From a checkpoint of a small transformer trained on Wikipedia: capped logits.
Each number is 200 + 40 x the weight over its row's rms, rounded and kept within 0 to 999. Layers, rows and columns count from 0. The size before them is the row's rms in percent of the matrix's.

# q: layer 3 attention query, 384x384, rms 0.069, rows 251-286, columns 320-351
# k: layer 3 attention key, 384x384, rms 0.0678, rows 251-286, columns 320-351
# v: layer 3 attention value, 384x384, rms 0.073, rows 192-255, columns 320-351
# o: layer 3 attention output (transposed), 384x384, rms 0.0702, rows 192-255, columns 320-351
q251,125,243,179,191,197,185,198,249,211,231,201,198,208,265,201,147,184,185,185,243,198,167,139,243,259,164,233,227,187,162,191,199,205
k251,118,205,234,80,210,118,191,89,226,142,198,201,203,212,245,139,223,189,179,235,242,254,123,286,292,244,245,213,227,171,156,228,167
q252,126,187,276,240,164,175,214,166,166,258,186,188,296,193,204,169,156,205,144,189,169,171,242,221,138,267,215,225,206,208,195,228,211
k252,120,151,182,207,217,100,202,222,298,145,228,186,240,205,217,172,211,167,178,214,154,178,258,191,167,202,166,197,188,243,201,187,190
q253,121,236,195,195,195,186,192,247,141,244,240,302,205,287,202,156,186,190,206,213,177,215,175,135,173,108,186,164,155,177,218,228,225
k253,119,164,220,145,189,275,191,220,165,175,211,219,263,166,131,212,90,203,136,217,227,204,173,186,108,185,251,239,170,70,231,254,218
q254,125,188,161,177,226,204,223,259,242,284,195,204,119,166,214,143,179,219,242,225,249,199,245,179,218,138,188,149,170,222,148,211,227
k254,119,217,205,252,176,189,191,240,191,194,153,228,212,233,230,145,165,173,224,180,220,152,163,188,251,146,188,188,189,128,156,214,218
q255,124,211,180,245,113,195,168,143,208,181,93,220,254,99,152,277,196,195,159,126,146,116,131,164,194,204,262,259,213,212,208,214,219
k255,118,363,142,184,169,206,192,126,244,191,192,238,265,131,224,205,171,172,228,224,165,169,178,185,148,212,226,211,231,278,198,126,171
v192,092,193,194,271,154,238,207,231,194,165,219,105,153,220,183,163,188,263,215,232,211,182,214,226,283,202,203,221,175,231,243,217,281
o192,095,184,232,199,186,270,202,218,214,217,184,91,219,142,252,161,161,252,179,207,145,139,176,192,265,199,221,199,226,213,195,204,266
v193,081,214,158,170,149,204,205,186,174,181,129,236,152,230,251,157,110,234,207,227,242,173,198,191,189,259,264,224,202,142,246,180,185
o193,080,188,175,208,158,201,223,172,226,235,210,260,163,213,187,169,222,268,197,255,259,187,236,207,227,268,186,253,249,150,201,159,234
v194,092,223,143,187,206,160,166,181,233,183,200,233,293,226,229,167,175,298,198,205,188,173,187,162,199,205,207,197,213,152,185,176,225
o194,096,189,182,222,149,233,222,192,153,126,203,238,285,207,163,174,116,242,204,241,196,198,215,226,145,197,171,246,216,246,167,280,244
v195,083,257,217,197,139,157,202,122,283,182,328,185,226,152,245,224,210,225,166,223,113,229,239,146,147,165,232,243,221,141,182,213,231
o195,088,182,236,170,170,229,254,211,158,180,195,119,172,260,282,239,117,212,228,165,106,179,218,266,213,205,240,251,239,184,228,299,194
v196,083,209,214,290,181,159,214,270,160,266,179,172,203,167,123,164,275,186,168,124,228,173,190,274,284,215,164,146,199,199,242,174,171
o196,084,219,222,173,214,269,179,163,180,252,162,223,160,183,119,193,262,228,183,221,220,200,231,228,166,214,224,169,183,230,216,178,208
v197,092,191,173,202,235,192,123,220,174,144,163,238,190,172,164,195,148,142,277,204,207,195,226,189,209,247,176,214,184,251,169,241,140
o197,092,203,201,240,222,79,200,238,168,173,171,169,222,199,206,226,234,164,233,194,155,199,214,194,208,206,210,231,189,237,174,166,146
v198,086,267,176,221,271,208,170,132,218,220,165,250,209,178,181,243,228,154,205,88,156,207,200,248,210,265,174,200,225,162,191,163,247
o198,087,95,249,205,266,282,122,175,175,193,233,214,185,270,209,241,203,221,191,163,210,175,281,211,255,223,173,201,204,220,282,211,229
v199,080,151,145,213,254,194,204,197,160,236,173,204,208,204,297,172,185,236,269,236,145,141,254,124,186,207,259,194,202,149,195,191,203
o199,083,280,221,239,191,195,238,272,208,246,180,218,231,211,197,241,230,158,205,205,180,218,183,221,219,214,228,204,216,207,190,142,232
v200,091,182,205,189,114,277,217,185,207,176,218,233,144,184,210,134,184,235,184,215,151,203,133,241,239,198,182,184,196,167,200,157,209
o200,093,137,223,225,125,165,207,185,195,207,167,161,152,162,168,180,173,195,246,201,131,140,142,206,254,201,195,209,240,168,266,197,190
v201,084,228,262,223,180,243,162,165,220,180,244,190,203,234,322,292,163,230,187,173,144,254,219,237,205,145,238,235,229,181,192,217,227
o201,081,210,288,194,208,248,166,242,208,219,256,269,164,169,322,232,184,236,85,146,131,276,163,240,223,167,177,161,206,142,197,253,222
v202,091,225,223,206,231,198,200,189,225,184,260,211,233,185,207,262,292,162,198,163,309,215,159,235,193,227,201,169,163,259,158,188,233
o202,092,135,142,212,244,196,165,210,147,234,239,164,155,189,209,169,201,186,237,227,278,229,220,208,263,220,195,187,139,222,141,234,245
v203,090,194,219,230,241,174,171,232,275,222,141,243,244,256,181,193,256,193,189,233,179,239,232,198,169,202,239,186,181,233,219,206,121
o203,093,142,223,205,219,251,158,143,185,144,224,283,192,273,123,203,245,199,186,218,238,246,210,253,214,198,242,236,152,205,206,206,149
v204,083,219,209,138,176,182,281,127,224,188,156,215,163,190,165,251,268,141,230,209,179,295,147,175,206,144,213,142,207,170,252,188,159
o204,084,240,213,152,207,201,166,156,185,188,208,176,125,227,231,201,213,219,150,244,271,266,184,233,187,194,257,187,199,142,172,183,94
v205,089,163,137,247,183,172,189,202,322,220,165,142,231,183,234,207,255,231,213,163,143,215,201,165,184,229,201,219,159,144,212,208,267
o205,092,219,176,237,176,172,183,245,173,188,145,115,210,260,203,217,147,118,224,176,161,171,194,287,202,216,222,211,195,245,232,182,208
v206,084,228,209,211,136,161,170,210,202,218,252,180,195,112,181,146,293,217,203,153,182,180,171,190,216,206,148,222,214,209,201,139,203
o206,085,225,156,168,159,180,197,272,222,211,136,140,264,95,141,152,130,178,225,185,198,194,183,181,120,170,215,220,193,267,213,165,162
v207,083,199,161,163,249,150,230,149,194,190,204,217,234,178,185,234,172,214,181,214,255,107,273,222,214,168,207,124,227,143,151,192,199
o207,086,176,181,184,252,232,195,189,217,110,228,283,210,225,228,266,208,257,197,212,189,151,183,191,90,202,172,171,203,237,168,218,184
v208,091,205,183,207,185,154,158,159,254,154,207,199,273,194,246,169,249,198,234,174,195,194,190,188,236,226,201,229,183,205,152,227,251
o208,093,220,203,204,188,236,230,229,162,193,209,93,202,212,228,221,193,195,220,209,189,198,195,179,180,199,225,226,177,193,262,233,150
v209,080,245,204,190,226,189,165,205,157,128,190,237,231,220,228,221,244,153,243,181,156,111,186,148,124,254,208,240,192,168,138,244,209
o209,082,199,216,207,175,103,240,276,175,137,155,206,231,269,231,224,234,145,266,205,157,155,204,232,236,213,229,242,202,220,190,266,239
v210,091,189,211,242,300,209,212,172,271,192,231,270,221,209,275,169,148,270,161,266,117,148,173,204,153,201,192,192,218,228,157,187,156
o210,092,185,172,241,207,111,226,185,231,224,183,222,195,241,171,174,127,180,229,222,154,196,177,201,223,197,160,184,230,185,199,200,194
v211,097,219,191,246,190,171,177,251,227,194,107,227,184,238,180,165,227,272,209,201,216,141,219,197,230,259,155,144,184,216,179,192,242
o211,097,157,162,163,208,224,213,259,213,191,191,221,178,235,155,210,235,283,218,245,269,151,218,199,192,217,188,143,200,238,212,176,231
v212,090,215,244,242,256,280,202,197,135,296,200,225,182,171,198,176,104,236,178,240,209,244,175,126,193,253,287,211,155,200,195,196,217
o212,092,183,247,207,237,186,217,161,204,241,234,234,199,200,198,173,141,207,174,190,182,120,202,211,257,252,195,257,192,136,158,200,239
v213,092,211,196,223,200,177,224,217,168,224,226,193,229,228,158,172,234,214,271,202,252,91,201,261,178,194,219,225,164,273,187,193,161
o213,093,315,161,290,192,220,267,242,200,285,199,180,272,213,200,171,253,181,198,186,191,159,218,245,170,205,226,181,135,239,207,209,202
v214,081,216,218,209,269,126,256,142,189,267,242,194,224,145,193,143,246,158,223,157,184,181,229,232,232,242,225,121,221,237,252,237,132
o214,083,284,234,222,213,211,202,193,188,278,176,182,198,171,204,205,260,196,214,199,215,262,239,267,95,237,248,123,213,298,221,223,170
v215,083,205,153,168,252,189,170,234,160,194,213,214,254,222,209,213,191,170,199,189,201,126,236,151,130,228,192,275,185,149,218,173,244
o215,089,239,229,178,184,159,197,220,196,179,209,178,292,244,204,230,214,179,175,159,188,190,172,188,186,208,169,264,221,192,232,176,251
v216,090,182,234,244,116,208,268,120,228,184,222,240,171,220,200,204,151,177,216,204,174,178,103,284,184,158,163,239,226,227,178,204,147
o216,090,144,159,224,176,245,195,168,214,194,187,138,150,264,158,156,174,211,238,242,229,175,156,231,231,165,141,193,155,219,247,200,155
v217,096,206,243,301,221,286,193,171,224,212,250,218,213,187,225,220,220,266,133,221,189,332,196,123,185,285,150,238,180,244,245,192,287
o217,098,83,229,255,192,206,274,234,185,175,222,132,239,222,235,221,186,217,175,191,193,167,197,167,249,231,189,228,220,235,177,221,218
v218,098,213,183,181,164,183,301,210,216,209,206,151,132,121,153,201,236,126,201,183,292,253,173,269,261,217,225,154,169,181,259,229,238
o218,098,161,191,150,238,261,203,168,200,216,240,256,164,87,233,192,173,233,185,235,235,220,213,180,262,207,230,150,161,172,202,192,228
v219,088,242,235,226,222,186,205,274,241,288,189,192,154,207,166,195,292,168,198,160,241,169,234,221,206,181,204,204,190,256,228,297,254
o219,089,183,229,122,195,255,188,198,179,236,229,323,222,167,169,160,160,169,168,205,196,201,262,202,245,204,262,190,177,227,177,202,245
v220,081,186,134,208,321,171,94,193,202,164,160,266,193,248,244,210,152,212,176,219,175,199,283,194,250,178,183,276,207,178,165,232,227
o220,082,170,169,188,220,149,179,251,246,225,163,280,257,188,228,219,213,195,230,158,139,179,206,140,196,188,182,228,263,150,243,235,220
v221,089,202,217,141,230,216,154,156,247,120,179,251,238,251,217,171,216,223,133,234,190,133,184,206,196,119,215,173,213,189,106,163,147
o221,095,212,199,208,238,155,205,191,279,245,199,227,127,212,189,195,196,197,194,198,191,221,193,201,200,186,191,265,222,198,201,221,128
v222,094,151,165,167,216,279,170,178,246,191,155,232,172,229,165,106,156,167,232,249,189,148,167,132,178,217,162,263,184,187,179,180,199
o222,098,225,199,240,210,193,207,189,203,195,165,236,163,234,194,173,218,197,234,224,175,177,244,174,193,197,124,252,225,277,221,168,232
v223,090,170,169,279,235,211,244,268,196,255,159,116,150,187,205,191,249,144,234,214,203,243,173,181,253,212,217,181,203,211,155,247,192
o223,089,260,220,190,211,204,153,165,229,136,230,173,190,188,218,201,226,135,163,245,234,217,195,201,267,245,240,235,198,264,141,146,181
v224,096,216,224,217,261,195,182,206,237,188,170,152,217,184,185,265,168,161,224,175,190,253,248,194,241,209,215,197,237,196,202,234,192
o224,095,146,241,165,256,193,187,199,205,124,237,291,277,146,197,219,169,155,234,179,181,194,229,163,215,125,230,165,242,190,211,197,155
v225,093,187,225,200,210,232,244,146,149,242,233,198,128,184,163,255,210,163,148,216,206,316,229,176,240,122,243,190,202,141,247,209,194
o225,094,168,209,195,227,184,164,164,226,234,223,284,250,139,227,204,190,210,190,197,239,199,205,164,211,189,218,228,230,209,150,156,178
v226,090,234,172,139,201,213,229,210,158,194,241,168,250,245,191,193,223,120,164,232,269,170,200,158,199,233,250,261,214,202,236,192,139
o226,090,293,171,182,224,317,247,218,103,217,229,235,206,222,206,187,202,210,194,249,212,186,261,162,223,214,255,224,179,291,203,274,149
v227,092,190,176,217,174,138,168,187,172,274,242,190,182,126,202,205,176,193,204,236,194,132,191,202,260,123,203,180,206,195,221,186,156
o227,093,288,118,215,188,197,129,129,209,208,174,141,160,166,240,207,164,225,219,173,213,216,156,200,158,151,249,173,194,207,158,218,172
v228,092,218,155,226,178,167,194,259,193,217,215,194,245,168,229,287,229,179,213,168,246,208,219,174,274,181,191,210,178,141,172,158,210
o228,095,274,193,159,181,208,112,203,139,197,195,212,197,168,204,234,184,190,193,193,264,247,174,188,219,185,250,204,201,183,211,211,226
v229,097,182,247,175,212,192,192,208,269,169,218,190,205,326,167,145,203,180,250,167,203,229,211,211,212,112,198,162,219,263,170,160,117
o229,097,251,195,243,234,278,193,163,210,221,237,234,162,241,159,171,271,167,197,141,218,248,207,200,230,110,225,98,215,159,213,181,97
v230,085,179,166,140,301,233,181,196,198,147,258,206,263,209,193,193,192,224,173,173,209,241,195,218,171,234,238,195,164,182,229,145,190
o230,087,151,130,228,336,202,183,220,158,187,194,237,218,217,238,155,176,227,210,214,199,197,204,246,207,170,225,168,165,174,225,215,151
v231,098,204,170,195,187,197,212,147,219,230,225,224,200,189,191,177,144,201,153,140,255,172,208,222,175,200,222,213,205,209,159,207,210
o231,101,156,141,257,219,201,273,210,223,237,236,332,204,175,190,171,213,209,159,137,169,163,209,193,186,179,136,138,190,198,169,178,177
v232,091,137,196,215,171,191,179,235,191,171,209,140,260,243,199,180,180,234,185,246,185,113,168,191,188,297,240,166,200,216,181,156,183
o232,092,295,171,250,138,194,215,245,204,186,172,90,265,247,156,254,265,205,200,228,170,170,176,228,162,241,226,166,219,309,214,163,272
v233,084,172,124,253,274,144,135,208,242,169,163,225,209,187,255,176,244,226,206,110,215,124,125,235,225,259,138,136,204,190,172,201,217
o233,085,167,175,227,200,172,140,184,197,201,186,166,203,173,124,191,229,191,206,171,276,188,229,235,161,257,199,187,197,277,245,186,255
v234,095,196,152,173,197,121,230,143,176,227,202,167,249,175,192,119,177,235,231,149,228,158,198,183,164,190,210,150,240,211,214,154,183
o234,096,271,190,204,212,258,269,202,248,238,210,142,224,181,201,187,234,173,187,170,201,210,183,173,169,207,162,136,234,190,248,214,208
v235,094,153,188,210,149,186,191,184,226,185,298,213,175,145,208,249,193,204,196,202,207,169,165,262,276,118,168,224,211,132,201,118,219
o235,091,218,186,218,157,126,162,238,156,237,165,156,120,162,172,199,135,160,233,190,203,207,194,224,232,189,197,172,260,172,253,177,237
v236,088,195,282,207,168,186,216,298,243,241,209,165,207,250,207,250,190,232,262,277,204,179,205,241,179,188,200,172,212,246,251,195,215
o236,090,244,194,189,176,255,124,211,230,152,140,166,238,288,215,235,211,246,233,220,225,243,178,264,242,164,245,144,185,122,194,216,255
v237,095,195,229,143,267,239,264,241,140,245,158,162,188,183,217,256,246,196,160,174,204,286,169,179,128,255,245,229,242,205,210,185,257
o237,096,116,252,172,235,213,223,231,187,227,183,257,317,123,211,188,169,164,192,191,163,209,169,165,221,185,226,195,231,244,193,214,209
v238,091,151,152,169,184,177,204,181,164,230,136,164,215,206,200,150,177,247,195,177,259,199,150,211,212,253,213,230,201,144,71,248,195
o238,095,198,149,224,175,195,255,246,174,227,166,195,191,218,117,202,225,199,212,228,224,234,212,200,142,232,157,188,204,226,182,191,202
v239,087,175,232,220,229,181,214,202,159,268,238,252,217,230,194,191,180,245,217,224,236,256,231,180,147,214,107,220,179,188,277,254,189
o239,089,150,176,189,186,190,213,172,180,94,186,186,256,305,192,191,179,208,178,250,276,229,213,246,175,223,198,222,146,221,181,225,240
v240,088,182,139,230,153,146,200,213,196,198,176,203,222,155,183,198,208,120,174,141,233,166,218,223,333,118,253,136,176,184,188,233,197
o240,088,201,153,141,196,316,171,171,162,183,208,259,194,155,197,251,195,192,180,170,178,158,176,105,216,172,240,138,180,246,249,208,189
v241,083,220,187,228,245,146,229,226,155,209,234,219,189,143,213,208,216,199,181,201,160,134,208,256,195,183,196,197,220,243,207,191,169
o241,085,189,202,202,202,173,226,173,224,215,214,169,281,69,202,175,229,214,207,198,196,237,166,150,143,184,219,137,187,269,253,235,171
v242,093,251,189,191,157,150,258,169,216,276,208,134,152,132,177,92,235,199,216,161,211,204,201,204,239,145,233,181,208,193,221,144,224
o242,095,245,220,140,236,306,252,172,287,275,206,196,189,127,281,201,215,213,179,191,182,163,230,149,178,225,209,214,194,206,213,197,207
v243,090,212,175,216,190,222,225,130,203,198,222,216,253,157,255,278,163,161,243,222,199,166,216,199,150,166,294,163,237,205,238,243,156
o243,090,146,185,215,206,234,223,195,233,127,220,177,200,200,234,229,150,177,193,191,201,173,167,268,257,164,252,207,157,163,225,267,136
v244,086,223,245,150,189,181,182,185,267,135,216,154,203,203,163,218,183,189,271,211,243,296,139,275,260,127,196,222,208,193,275,182,253
o244,088,227,260,171,230,274,157,184,189,159,230,194,173,204,216,180,232,187,220,266,245,247,229,195,254,131,202,136,207,237,207,182,249
v245,087,179,212,184,229,175,242,109,260,162,193,210,150,202,132,193,239,180,223,165,111,316,225,289,256,234,173,213,213,255,219,226,120
o245,089,204,206,199,231,184,229,151,232,229,149,122,215,157,155,244,256,152,202,193,133,211,212,197,202,194,265,240,187,192,224,181,106
v246,086,152,160,232,175,198,180,141,179,176,291,152,142,200,277,105,200,197,139,171,144,218,203,192,140,227,256,181,168,211,199,192,127
o246,088,224,101,246,180,168,141,203,236,200,205,56,140,222,237,196,225,182,178,224,148,171,196,236,250,167,234,198,176,170,215,163,165
v247,079,230,153,151,169,145,155,254,160,163,152,153,202,193,244,200,218,178,233,267,224,131,182,221,173,221,205,218,242,259,210,208,208
o247,083,327,163,182,160,206,221,234,205,184,161,196,278,174,158,198,215,173,203,205,203,232,214,177,210,224,240,173,202,274,166,178,227
v248,083,170,184,152,266,209,181,190,237,205,260,247,186,190,283,281,174,194,223,168,245,144,146,234,136,205,213,202,220,239,125,224,193
o248,084,114,153,217,241,233,129,171,201,204,255,225,211,223,261,217,237,258,279,194,192,161,119,219,252,165,179,158,197,184,204,195,236
v249,085,195,200,265,169,173,143,204,195,222,238,200,214,204,192,108,232,361,135,185,162,230,202,162,246,219,141,205,196,237,225,213,215
o249,085,175,201,215,133,148,220,265,159,206,181,150,236,195,137,146,144,239,158,199,217,202,257,234,194,254,156,198,224,247,237,195,226
v250,092,192,116,182,201,229,203,208,195,233,154,202,134,215,247,175,183,236,248,250,230,207,149,136,203,196,203,239,171,196,170,170,137
o250,094,212,211,238,199,243,152,158,154,198,214,208,97,205,221,187,224,229,167,219,222,229,233,196,188,189,181,255,161,146,204,193,182
v251,089,197,240,216,261,142,237,217,161,221,179,253,211,132,138,169,210,220,198,212,222,185,216,221,181,207,126,215,226,289,223,176,221
o251,093,248,152,213,231,158,245,212,243,202,164,191,268,132,178,159,252,190,235,224,208,255,148,165,143,184,150,141,181,269,185,184,214
v252,087,229,220,147,206,182,146,203,261,159,197,199,106,226,183,177,157,205,254,189,166,261,156,256,239,212,229,155,199,217,202,220,253
o252,089,196,199,191,170,134,177,176,208,182,229,204,177,210,169,142,220,229,221,230,209,195,209,191,286,192,237,139,200,126,161,131,234
v253,088,232,267,126,185,223,137,214,132,216,237,164,170,180,209,229,231,202,184,206,121,175,167,168,185,196,149,243,198,228,288,199,160
o253,087,200,272,146,168,131,135,178,145,240,189,212,157,149,219,155,156,223,196,227,216,207,268,157,188,178,222,265,209,179,197,229,176
v254,099,212,234,91,144,197,225,225,124,188,261,179,215,226,260,157,164,181,154,216,95,121,123,201,138,253,150,232,166,218,196,194,151
o254,097,171,200,137,113,112,257,212,211,179,209,156,239,205,174,125,189,181,195,239,201,142,165,165,170,182,198,218,158,161,194,213,235
v255,084,232,156,297,177,136,201,163,117,259,241,211,191,211,205,169,254,179,250,185,204,220,192,173,211,194,240,127,202,161,259,198,165
o255,091,227,210,205,159,270,179,188,181,203,222,230,193,191,171,184,247,236,193,223,251,233,246,237,86,263,201,217,161,260,205,238,233
q256,069,171,242,204,221,214,198,209,167,155,130,220,148,183,224,229,232,199,192,181,273,149,232,215,143,156,184,222,229,220,147,148,212
k256,075,196,261,207,151,182,205,94,185,194,177,216,169,158,204,159,282,147,238,173,241,170,223,173,216,185,218,94,256,181,144,162,226
q257,069,200,187,185,182,217,242,228,143,153,189,257,156,172,242,217,156,156,166,182,272,141,218,187,199,199,151,185,213,227,269,140,140
k257,063,221,201,198,230,210,228,149,148,165,239,193,192,156,223,220,175,180,207,191,240,121,255,179,149,154,221,203,192,172,195,236,247
q258,065,204,242,255,305,178,149,174,96,109,200,201,189,163,195,180,184,205,192,151,199,146,196,162,232,145,189,255,137,202,178,204,179
k258,065,214,178,189,154,228,294,121,208,157,204,209,221,155,261,240,184,205,240,204,261,144,201,159,262,121,184,195,281,218,150,159,210
q259,063,192,199,207,224,173,203,117,240,215,242,249,194,148,253,204,207,263,190,242,184,90,320,185,243,157,180,209,254,197,169,184,147
k259,068,174,124,225,213,222,301,220,202,251,171,196,169,211,244,255,263,204,220,229,243,154,207,169,220,169,210,152,186,216,214,204,274
q260,061,213,205,191,239,220,229,212,181,171,186,190,189,172,218,193,240,299,291,178,128,240,247,165,232,165,207,166,190,213,149,198,225
k260,063,222,202,172,158,171,200,165,221,207,210,286,181,213,199,199,140,211,197,268,206,284,265,160,211,200,147,217,236,231,178,224,235
q261,073,217,195,205,174,230,213,181,181,296,183,220,196,194,197,247,170,258,126,170,239,200,113,156,228,144,198,168,283,172,262,169,213
k261,070,180,248,256,149,218,225,155,202,206,138,209,194,126,246,223,331,175,190,237,237,136,207,170,244,234,212,210,178,176,151,191,142
q262,070,215,178,277,120,192,242,220,169,182,267,240,227,264,167,209,210,194,173,182,242,127,170,171,266,145,188,166,209,213,250,196,147
k262,069,172,218,149,177,233,236,178,131,138,201,278,227,136,215,220,245,173,211,307,171,136,213,202,215,264,116,184,236,255,220,209,271
q263,067,217,176,179,158,182,199,244,216,223,138,173,251,255,193,157,231,279,190,212,336,177,204,185,263,294,178,183,210,160,169,117,148
k263,070,240,140,207,267,229,294,112,312,175,205,252,116,135,222,147,258,235,177,223,209,201,183,239,203,219,188,224,222,161,203,203,190
q264,060,249,177,157,205,234,194,143,212,159,217,200,176,183,179,270,233,156,240,207,168,293,265,233,159,229,167,178,155,210,170,272,147
k264,063,226,216,174,168,252,233,183,236,199,285,252,243,256,237,190,159,187,189,238,205,122,253,201,179,145,249,274,207,190,245,134,218
q265,069,167,217,208,160,281,194,157,228,188,210,234,141,221,210,230,211,234,221,238,247,188,246,206,171,162,214,185,153,181,234,215,182
k265,075,152,202,220,171,194,171,131,249,178,213,181,179,178,255,229,224,261,181,239,207,227,220,164,247,169,126,228,229,174,190,271,262
q266,073,234,203,196,196,159,260,162,302,265,209,260,144,199,207,153,272,162,149,191,241,187,268,181,187,298,216,175,186,188,225,198,209
k266,076,158,196,219,231,249,180,106,216,258,145,157,101,71,189,267,285,195,216,252,174,235,259,193,216,129,264,212,234,161,167,245,211
q267,074,164,241,155,128,157,177,205,187,165,154,202,230,224,160,200,217,152,168,178,178,250,132,193,259,157,210,253,189,248,246,200,164
k267,078,189,145,191,263,211,247,195,248,160,236,163,227,194,194,268,156,220,227,241,213,150,204,188,217,192,75,154,179,246,165,174,243
q268,074,169,228,224,202,184,144,223,272,174,176,212,214,145,173,212,145,181,153,118,244,250,190,169,249,186,234,248,157,215,172,224,102
k268,075,242,192,236,164,184,219,265,233,196,203,134,146,189,170,169,168,209,216,266,172,196,168,161,175,89,173,174,232,181,212,106,225
q269,081,233,152,92,149,187,217,280,213,165,177,143,262,217,236,248,211,228,205,184,137,222,175,176,219,205,218,210,230,198,193,111,219
k269,084,227,201,114,176,226,178,261,195,173,144,125,248,274,177,211,134,221,156,244,202,195,130,213,209,198,155,231,177,263,138,198,197
q270,079,208,239,224,262,236,240,219,196,246,168,214,165,234,183,198,172,263,240,226,245,187,180,143,225,258,166,169,220,196,186,159,272
k270,081,181,244,246,124,196,231,229,250,195,252,174,152,190,209,227,108,180,154,185,186,280,171,174,188,180,310,207,256,153,236,166,118
q271,080,181,222,189,156,131,169,250,188,160,234,235,234,179,215,80,170,146,171,154,168,202,247,242,131,157,223,219,206,162,199,217,142
k271,081,226,237,191,233,203,216,159,141,179,172,259,233,151,228,168,148,247,203,218,165,196,195,163,135,156,283,142,208,157,182,207,241
q272,081,175,152,193,191,263,214,215,188,193,184,208,171,218,215,179,174,186,222,218,219,221,243,229,147,246,216,194,186,241,211,163,263
k272,081,186,150,178,160,167,207,271,183,184,164,163,257,280,244,236,153,180,195,251,197,144,88,208,226,229,191,204,209,258,189,221,202
q273,079,215,158,148,221,235,206,208,201,213,157,153,275,231,233,188,209,240,205,212,163,191,123,212,256,252,205,187,198,272,174,101,236
k273,082,232,198,142,124,210,220,250,84,186,215,158,321,229,203,109,198,245,197,284,137,141,135,175,214,193,200,166,215,253,136,181,206
q274,087,123,272,253,148,200,142,194,203,202,185,158,223,263,153,171,167,173,133,207,170,124,211,195,225,184,226,232,205,235,279,228,194
k274,081,236,226,187,188,189,106,130,164,175,145,158,150,125,211,161,227,205,257,183,245,279,142,118,179,173,191,252,213,200,240,263,230
q275,092,200,199,218,161,197,244,198,262,204,198,127,222,204,166,246,226,204,148,203,167,231,101,204,161,264,174,205,212,228,259,226,239
k275,090,256,211,201,189,299,193,285,165,178,218,217,247,255,182,147,240,176,129,236,143,227,182,222,144,177,165,195,209,249,160,182,220
q276,085,208,205,228,195,156,185,263,214,252,172,124,236,168,221,148,165,216,184,210,156,184,177,249,223,249,247,196,221,232,163,132,215
k276,084,128,180,198,174,166,199,208,231,244,174,128,200,214,211,124,69,246,188,196,219,225,134,239,248,234,187,151,202,155,183,185,234
q277,079,138,190,189,232,253,217,230,129,156,187,230,199,198,184,206,149,113,147,198,187,279,199,175,191,216,191,168,218,231,153,258,277
k277,097,216,199,101,170,221,178,171,200,104,178,280,255,189,224,204,164,186,210,201,204,194,98,249,178,168,226,231,238,234,178,157,186
q278,092,211,173,147,199,194,123,200,169,147,206,181,301,225,238,165,213,193,228,191,251,256,234,172,201,154,259,150,190,203,265,203,202
k278,096,180,188,292,186,195,247,235,232,203,194,182,223,141,200,181,188,156,177,190,180,194,194,151,167,244,184,238,225,338,145,167,195
q279,124,287,146,192,281,167,247,208,190,218,221,256,222,220,218,147,204,154,252,183,202,168,209,175,152,181,166,222,197,209,194,181,193
k279,080,209,199,208,214,198,169,115,202,184,200,278,313,182,240,203,74,275,189,170,224,203,159,205,270,226,221,216,180,239,195,206,219
q280,128,172,131,167,231,181,202,242,244,226,146,207,165,186,199,146,153,222,253,234,237,175,198,225,192,158,255,150,159,153,114,257,228
k280,136,167,179,195,205,111,230,101,237,184,205,209,117,210,260,149,290,148,250,127,232,256,187,278,293,140,200,145,200,63,191,156,215
q281,141,201,175,140,253,259,200,236,228,171,180,220,122,207,227,216,195,169,239,242,251,203,203,192,211,202,235,220,210,215,220,225,231
k281,104,250,208,128,219,192,175,152,163,187,183,265,221,208,187,262,144,229,206,213,175,174,245,229,273,251,183,251,155,305,232,269,185
q282,132,216,178,147,329,173,230,201,276,221,245,211,147,190,211,147,166,243,248,288,242,177,278,200,144,203,198,190,174,224,216,201,178
k282,112,189,198,255,155,144,173,236,147,226,203,196,269,283,196,205,66,303,172,162,232,178,201,134,160,171,232,216,188,157,215,158,180
q283,144,202,257,182,226,273,235,190,261,159,241,180,137,264,294,205,156,193,186,202,164,179,160,242,259,134,210,237,126,174,227,201,185
k283,117,134,203,133,230,177,240,235,230,206,159,144,189,256,199,224,155,196,217,181,179,215,136,229,299,221,199,253,161,163,230,224,204
q284,143,258,238,218,170,170,160,183,120,230,201,253,226,230,185,150,165,140,152,189,228,193,196,189,172,193,242,251,174,212,222,187,154
k284,132,132,179,126,193,164,246,182,235,160,244,157,172,135,207,196,207,150,182,187,282,267,212,231,134,251,221,191,229,178,192,145,165
q285,137,140,154,174,246,212,210,161,198,202,205,204,110,194,197,242,177,238,227,268,257,165,160,240,181,204,208,217,230,240,229,265,199
k285,127,131,200,236,183,236,174,327,291,162,202,163,172,249,189,211,169,264,215,215,239,220,232,177,242,163,230,264,161,282,167,198,206
q286,144,215,201,223,209,287,197,224,178,270,149,243,196,158,200,178,229,187,228,250,208,198,195,180,128,205,188,92,198,247,204,205,193
k286,135,239,237,194,166,220,171,322,219,130,182,238,282,175,161,217,166,196,189,199,232,94,220,134,157,211,215,212,162,179,192,226,176